Each number is 50 + 15 x the weight over the matrix's rms, rounded and kept within 0 to 99. Layers, rows and columns count from 0.

# o: layer 6 attention output (transposed), 128x64, rms 0.124, rows 20-31, columns 0-63
# v: layer 6 attention value, 128x64, rms 0.175, rows 21-31, columns 0-63
# q: layer 6 attention query, 128x64, rms 0.194, rows 32-44, columns 0-63
# k: layer 6 attention key, 128x64, rms 0.193, rows 32-44, columns 0-63
o20:45 48 48 45 71 46 35 58 48 49 56 29 64 45 76 68 81 67 30 32 52 68 51 46 66 28 61 40 31 34 43 50 59 44 56 26 57 55 53 58 67 49 57 44 32 33 53 34 65 70 41 63 37 42 49 39 61 57 34 46 49 75 47 37
v21:55 69 36 47 49 40 51 42 18 66 59 46 43 53 54 50 49 57 47 56 74 31 91 59 48 44 37 59 64 39 63 67 63 23 62 29 25 78 52 45 39 49 52 30 49 63 25 50 47 60 62 60 61 45 40 35 44 48 76 43 48 98 31 47
o21:47 45 67 65 40 50 76 40 57 30 46 64 65 62 74 49 56 69 74 52 35 11 84 44 15 57 30 50 61 62 64 49 61 32 42 42 59 54 67 56 68 52 55 41 42 50 37 45 41 35 50 36 51 32 42 53 55 45 74 64 19 51 75 38
v22:34 48 32 27 50 21 50 52 29 39 56 78 47 64 62 47 62 51 49 48 58 83 50 60 51 42 39 33 61 42 48 60 66 57 41 71 75 24 52 47 56 47 56 48 54 59 48 39 59 53 42 41 47 52 59 36 23 81 61 59 35 50 08 55
o22:62 41 78 38 44 65 48 51 46 66 58 56 55 56 60 58 54 65 51 33 43 45 69 25 91 27 48 35 45 50 48 56 75 60 41 37 33 62 35 36 61 65 67 39 30 26 39 53 40 64 62 42 29 70 43 66 35 54 62 39 80 75 56 57
v23:45 64 60 55 50 63 54 52 50 45 49 35 45 36 49 57 43 37 59 40 45 54 45 31 57 55 34 59 54 38 33 34 23 59 54 50 54 76 36 61 45 46 47 45 52 71 40 56 36 58 62 53 46 63 56 55 81 57 35 33 78 68 67 52
o23:50 59 50 55 47 41 61 67 63 66 48 56 41 39 32 44 51 34 69 73 49 54 44 75 33 70 31 54 52 58 41 39 33 68 45 61 57 41 40 37 50 45 55 50 49 60 45 70 49 37 51 51 56 62 52 33 35 30 69 71 50 30 43 51
v24:45 43 68 50 37 47 38 56 46 61 52 46 36 68 48 48 53 51 55 44 59 62 36 52 49 58 48 36 24 63 67 21 40 43 62 54 63 60 57 43 48 56 55 74 48 34 78 57 69 52 38 40 57 62 61 52 31 37 57 72 39 47 06 22
o24:49 52 37 39 44 63 48 55 54 57 59 36 69 39 58 56 40 52 48 16 51 61 57 47 61 41 65 61 50 49 64 48 51 53 45 51 70 36 44 52 41 53 32 57 46 18 42 56 67 61 43 40 67 65 53 72 57 52 06 38 57 68 61 50
v25:35 64 43 53 78 43 54 60 49 88 40 39 51 79 44 62 62 74 47 55 43 39 59 57 43 55 39 28 24 33 46 58 49 46 49 40 41 53 51 63 69 53 78 23 33 60 69 68 59 50 36 68 22 35 44 34 42 65 22 50 57 30 51 65
o25:44 19 49 91 47 64 52 29 86 46 37 49 58 59 16 59 39 70 39 43 43 68 67 63 68 40 47 37 49 33 48 55 44 42 55 45 56 73 47 50 64 40 45 40 27 38 68 36 32 47 58 55 75 54 65 47 55 43 74 49 54 59 74 28
v26:47 58 54 43 32 56 54 75 23 47 59 36 36 43 53 53 28 49 45 33 45 55 37 49 57 48 57 64 76 62 54 35 53 35 52 46 55 46 61 63 33 49 55 24 62 24 38 65 66 37 57 40 80 55 60 66 44 16 33 66 71 85 26 31
o26:46 55 37 28 42 30 26 83 40 49 84 54 33 23 78 32 67 60 59 37 86 30 54 36 34 32 58 57 38 70 55 40 52 49 55 64 73 27 50 51 53 34 29 64 41 57 38 64 46 46 41 52 51 56 47 69 62 40 41 62 49 39 52 44
v27:60 39 42 80 57 54 42 49 60 52 48 80 34 50 56 59 41 51 51 47 55 41 69 64 52 61 55 59 33 53 30 41 48 58 65 58 31 15 50 23 40 52 12 78 47 64 63 34 34 64 40 72 51 80 55 61 44 53 35 46 22 34 73 46
o27:25 52 46 44 74 38 51 54 39 42 43 40 60 74 36 52 64 29 45 59 42 60 45 41 55 39 44 35 50 43 74 69 51 27 49 30 54 57 66 47 49 55 66 47 71 56 62 69 65 30 60 48 54 63 48 29 58 61 33 58 34 54 07 60
v28:43 54 50 54 72 66 65 43 61 65 48 65 38 65 49 56 58 63 48 54 40 57 69 31 38 57 37 40 25 26 27 33 53 87 40 36 71 28 53 40 31 39 58 36 37 62 73 55 36 57 72 53 48 46 41 40 52 66 40 57 67 22 45 70
o28:29 47 66 73 59 42 52 54 57 54 49 44 36 49 22 74 79 35 29 47 32 75 62 68 66 26 44 19 52 49 31 45 30 50 57 37 30 46 40 42 62 40 79 31 40 34 59 55 56 67 69 42 65 38 55 33 55 49 84 48 64 49 52 55
v29:42 49 38 50 73 50 64 71 61 38 40 46 35 36 46 61 40 40 46 31 25 52 34 35 56 48 47 54 72 49 16 31 67 62 45 54 48 37 49 51 70 47 56 49 61 41 58 57 40 55 53 64 65 71 52 50 52 40 42 38 62 38 66 38
o29:49 38 40 38 60 21 45 81 30 44 64 50 36 34 39 35 66 46 47 63 43 76 54 59 51 50 50 35 48 68 42 57 49 63 67 38 41 58 57 38 62 47 58 48 47 65 64 72 40 46 43 65 46 50 39 42 57 44 68 40 73 41 36 53
v30:41 58 46 55 49 44 50 68 54 71 54 82 33 27 52 56 47 65 54 31 54 58 67 54 33 48 36 66 65 46 26 47 49 41 54 18 79 32 50 38 32 53 49 15 42 34 57 64 56 37 67 49 43 45 37 58 75 52 18 63 65 65 20 59
o30:63 36 63 48 52 28 26 78 67 37 78 42 28 48 47 73 55 34 48 31 68 45 56 44 47 35 64 37 37 52 45 24 53 36 71 49 43 21 45 39 51 36 56 30 52 45 28 55 41 47 65 44 59 67 60 42 78 39 84 82 55 47 48 48
v31:57 44 33 57 48 51 59 47 30 16 51 13 53 99 42 47 49 50 55 58 50 57 25 63 51 43 45 50 46 75 35 62 32 61 63 65 26 51 28 45 45 34 43 93 45 58 48 41 38 50 61 45 47 87 71 59 54 53 37 47 44 45 57 39
o31:10 56 45 49 43 60 67 41 48 66 60 50 51 43 32 15 59 35 70 54 34 55 37 40 63 80 27 55 58 52 67 71 67 42 25 56 36 42 28 62 37 64 53 57 53 73 54 74 60 52 48 61 59 69 43 48 29 60 35 50 45 52 42 60
q32:42 36 81 41 58 56 54 31 44 47 53 61 59 34 51 44 61 31 49 36 34 54 73 47 49 62 45 45 75 51 50 59 55 43 46 48 51 74 46 62 80 38 58 44 56 49 46 76 35 37 52 65 33 41 53 48 65 44 49 44 59 39 41 67
k32:78 50 45 43 37 48 56 66 68 36 58 55 50 29 33 73 75 49 27 43 74 29 50 49 78 77 43 76 42 18 54 53 62 50 65 46 45 23 50 54 45 49 38 49 15 50 69 54 71 38 23 53 45 68 13 36 46 56 53 45 65 61 42 46
q33:47 58 56 47 57 43 41 27 43 74 55 51 39 54 63 60 47 46 72 49 36 44 59 39 14 47 24 32 64 76 51 60 65 27 35 77 59 74 71 42 74 44 66 25 66 31 39 50 08 42 54 42 62 42 60 43 48 44 46 50 32 69 53 56
k33:24 43 38 44 80 49 45 32 48 31 23 70 54 61 77 56 48 23 76 64 56 50 42 48 45 43 44 35 40 72 19 68 39 56 58 53 54 42 53 57 29 71 42 51 53 78 54 44 49 38 68 49 73 53 54 64 54 44 39 52 43 41 51 65
q34:48 47 57 32 63 53 36 50 43 69 44 58 59 52 68 26 33 42 79 73 42 50 61 56 22 40 43 31 41 54 72 61 50 30 37 83 58 43 52 43 56 45 48 38 81 44 42 39 27 31 45 41 62 49 63 43 49 41 62 60 29 69 35 52
k34:23 43 53 51 56 55 49 39 35 47 28 64 67 47 85 61 44 29 76 70 49 47 49 45 24 25 56 46 41 68 31 62 51 57 50 46 42 34 46 52 36 65 51 55 64 50 59 62 51 44 67 48 68 52 55 54 47 43 38 53 45 36 53 53
q35:34 50 34 24 71 63 50 40 56 52 42 57 55 74 61 06 34 36 65 63 31 47 45 66 39 26 51 46 53 53 65 75 50 61 45 61 53 68 41 34 51 64 48 53 58 39 36 45 37 37 46 51 47 14 70 55 58 41 83 58 29 52 30 67
k35:39 36 56 49 64 43 31 49 47 41 44 56 48 51 62 54 42 57 75 68 54 39 49 42 36 28 33 40 49 65 37 56 57 49 45 57 42 49 51 44 44 59 47 57 63 46 48 55 43 64 58 45 61 58 55 48 46 52 47 52 44 54 51 43
q36:64 52 50 78 33 38 48 50 48 35 50 38 37 34 25 77 67 59 28 35 69 48 37 56 75 65 39 77 53 64 39 49 40 52 65 34 48 42 43 65 39 47 42 50 30 56 74 58 74 76 46 59 46 75 39 46 46 54 21 61 66 41 65 36
k36:59 53 51 49 37 34 62 69 52 54 58 39 43 54 23 53 53 60 27 33 47 54 55 52 60 79 49 51 63 40 57 49 48 47 51 40 57 62 57 47 49 32 49 51 52 55 44 46 51 49 32 47 43 55 50 39 53 57 53 39 58 45 46 48
q37:57 25 63 62 59 40 77 76 50 43 33 59 73 40 48 33 61 31 43 44 82 52 71 66 52 53 32 39 58 63 46 57 55 17 47 45 59 40 48 61 52 43 56 80 34 45 59 37 46 43 24 69 62 51 52 32 57 33 67 52 67 58 34 60
k37:17 25 71 41 97 60 30 41 37 49 02 76 78 70 99 43 30 35 83 94 58 55 64 37 18 00 74 17 20 73 09 66 56 63 52 19 27 27 59 38 34 81 58 49 99 55 32 72 41 47 70 43 88 21 90 55 82 23 30 63 15 25 51 64
q38:64 32 53 65 58 33 46 40 52 35 53 39 59 41 77 65 51 32 68 57 59 41 49 65 55 58 41 36 47 55 52 72 72 31 11 43 43 35 70 35 41 58 59 29 26 58 69 40 60 63 37 35 12 71 40 66 74 31 50 57 49 69 55 47
k38:40 47 55 36 77 78 32 30 63 46 82 38 62 62 51 57 66 40 48 57 43 51 51 29 71 55 56 80 57 38 41 40 43 32 40 46 49 41 31 46 33 24 61 66 40 69 57 27 58 36 57 64 91 40 64 64 44 33 45 42 36 46 21 51
q39:65 45 11 26 45 30 47 30 44 66 51 34 40 31 42 56 47 57 69 46 67 54 41 27 61 44 76 58 46 49 61 61 31 34 58 51 31 57 54 25 39 41 66 59 65 17 49 71 39 59 34 54 80 80 45 40 51 47 48 78 53 63 62 99
k39:27 46 37 55 31 29 74 53 38 27 61 49 40 60 44 76 55 43 33 56 61 63 40 42 55 48 19 53 59 18 49 51 32 62 63 54 74 35 55 36 53 66 52 71 45 32 41 73 84 30 44 80 48 46 37 57 64 76 54 32 25 44 48 50
q40:40 50 41 38 90 39 51 24 29 69 44 88 44 99 53 31 08 33 84 68 09 75 61 44 18 29 40 41 41 75 58 59 52 28 54 71 42 35 53 36 53 33 53 31 97 58 43 02 23 46 57 50 69 20 73 59 67 50 91 86 27 74 39 58
k40:35 50 69 33 67 56 39 46 54 19 03 60 47 50 69 34 64 27 60 59 56 66 71 41 56 41 43 31 48 61 28 53 51 40 68 42 46 31 46 54 37 78 44 49 49 50 78 52 52 49 62 69 59 49 62 58 79 43 42 56 44 40 58 59
q41:39 61 32 35 56 48 46 55 54 55 42 59 51 63 55 25 26 42 66 61 50 60 55 51 34 33 67 38 43 57 62 68 59 36 52 79 42 41 54 50 46 39 33 59 72 31 42 45 43 37 47 43 65 37 63 44 62 49 71 64 44 62 43 55
k41:16 45 53 54 68 46 48 42 37 52 35 67 57 66 78 67 30 47 71 73 52 42 48 48 27 19 44 37 43 70 35 59 58 50 52 44 31 29 49 39 54 64 60 50 59 44 46 53 51 55 66 50 69 44 70 50 56 53 34 58 29 41 62 50
q42:51 38 50 50 63 47 49 58 42 57 40 39 54 55 50 35 60 50 49 56 59 42 37 60 75 44 48 51 36 62 62 35 30 75 50 42 53 50 23 54 30 61 62 59 18 65 48 42 53 66 55 49 35 59 43 74 47 46 51 49 48 54 60 48
k42:61 52 57 36 15 50 48 77 57 71 65 22 55 52 15 28 66 52 26 36 56 50 24 60 64 69 47 91 63 26 47 44 70 61 56 65 81 69 44 46 55 16 48 71 59 45 15 43 48 63 34 68 31 68 47 29 34 53 57 44 49 45 41 29
q43:48 56 40 53 48 56 68 48 52 37 61 56 43 60 42 52 54 60 41 50 55 58 36 45 56 46 58 57 55 39 43 40 55 75 68 29 44 59 54 58 54 58 53 54 33 50 52 48 64 63 49 48 34 30 39 60 57 65 43 43 51 39 51 58
k43:81 65 51 70 34 27 60 61 61 59 88 34 28 45 04 49 59 80 07 28 34 39 44 59 80 84 49 75 61 32 80 35 48 42 46 57 67 65 61 54 71 36 34 36 45 43 44 33 38 47 30 53 22 55 26 26 45 64 69 39 66 74 43 48
q44:49 50 42 44 56 44 53 58 66 55 43 51 49 71 53 38 30 49 51 56 56 47 51 61 41 39 48 54 63 62 58 73 50 51 37 65 60 56 60 38 47 43 49 53 56 28 42 70 39 43 42 59 56 37 63 63 41 53 70 64 42 56 37 55
k44:08 26 50 53 71 39 26 28 42 30 16 66 68 73 93 58 22 32 99 91 50 50 52 50 16 09 43 25 47 76 29 72 53 54 53 51 30 35 43 40 41 77 42 58 68 59 51 72 58 47 69 48 68 54 79 59 60 37 41 61 24 49 53 55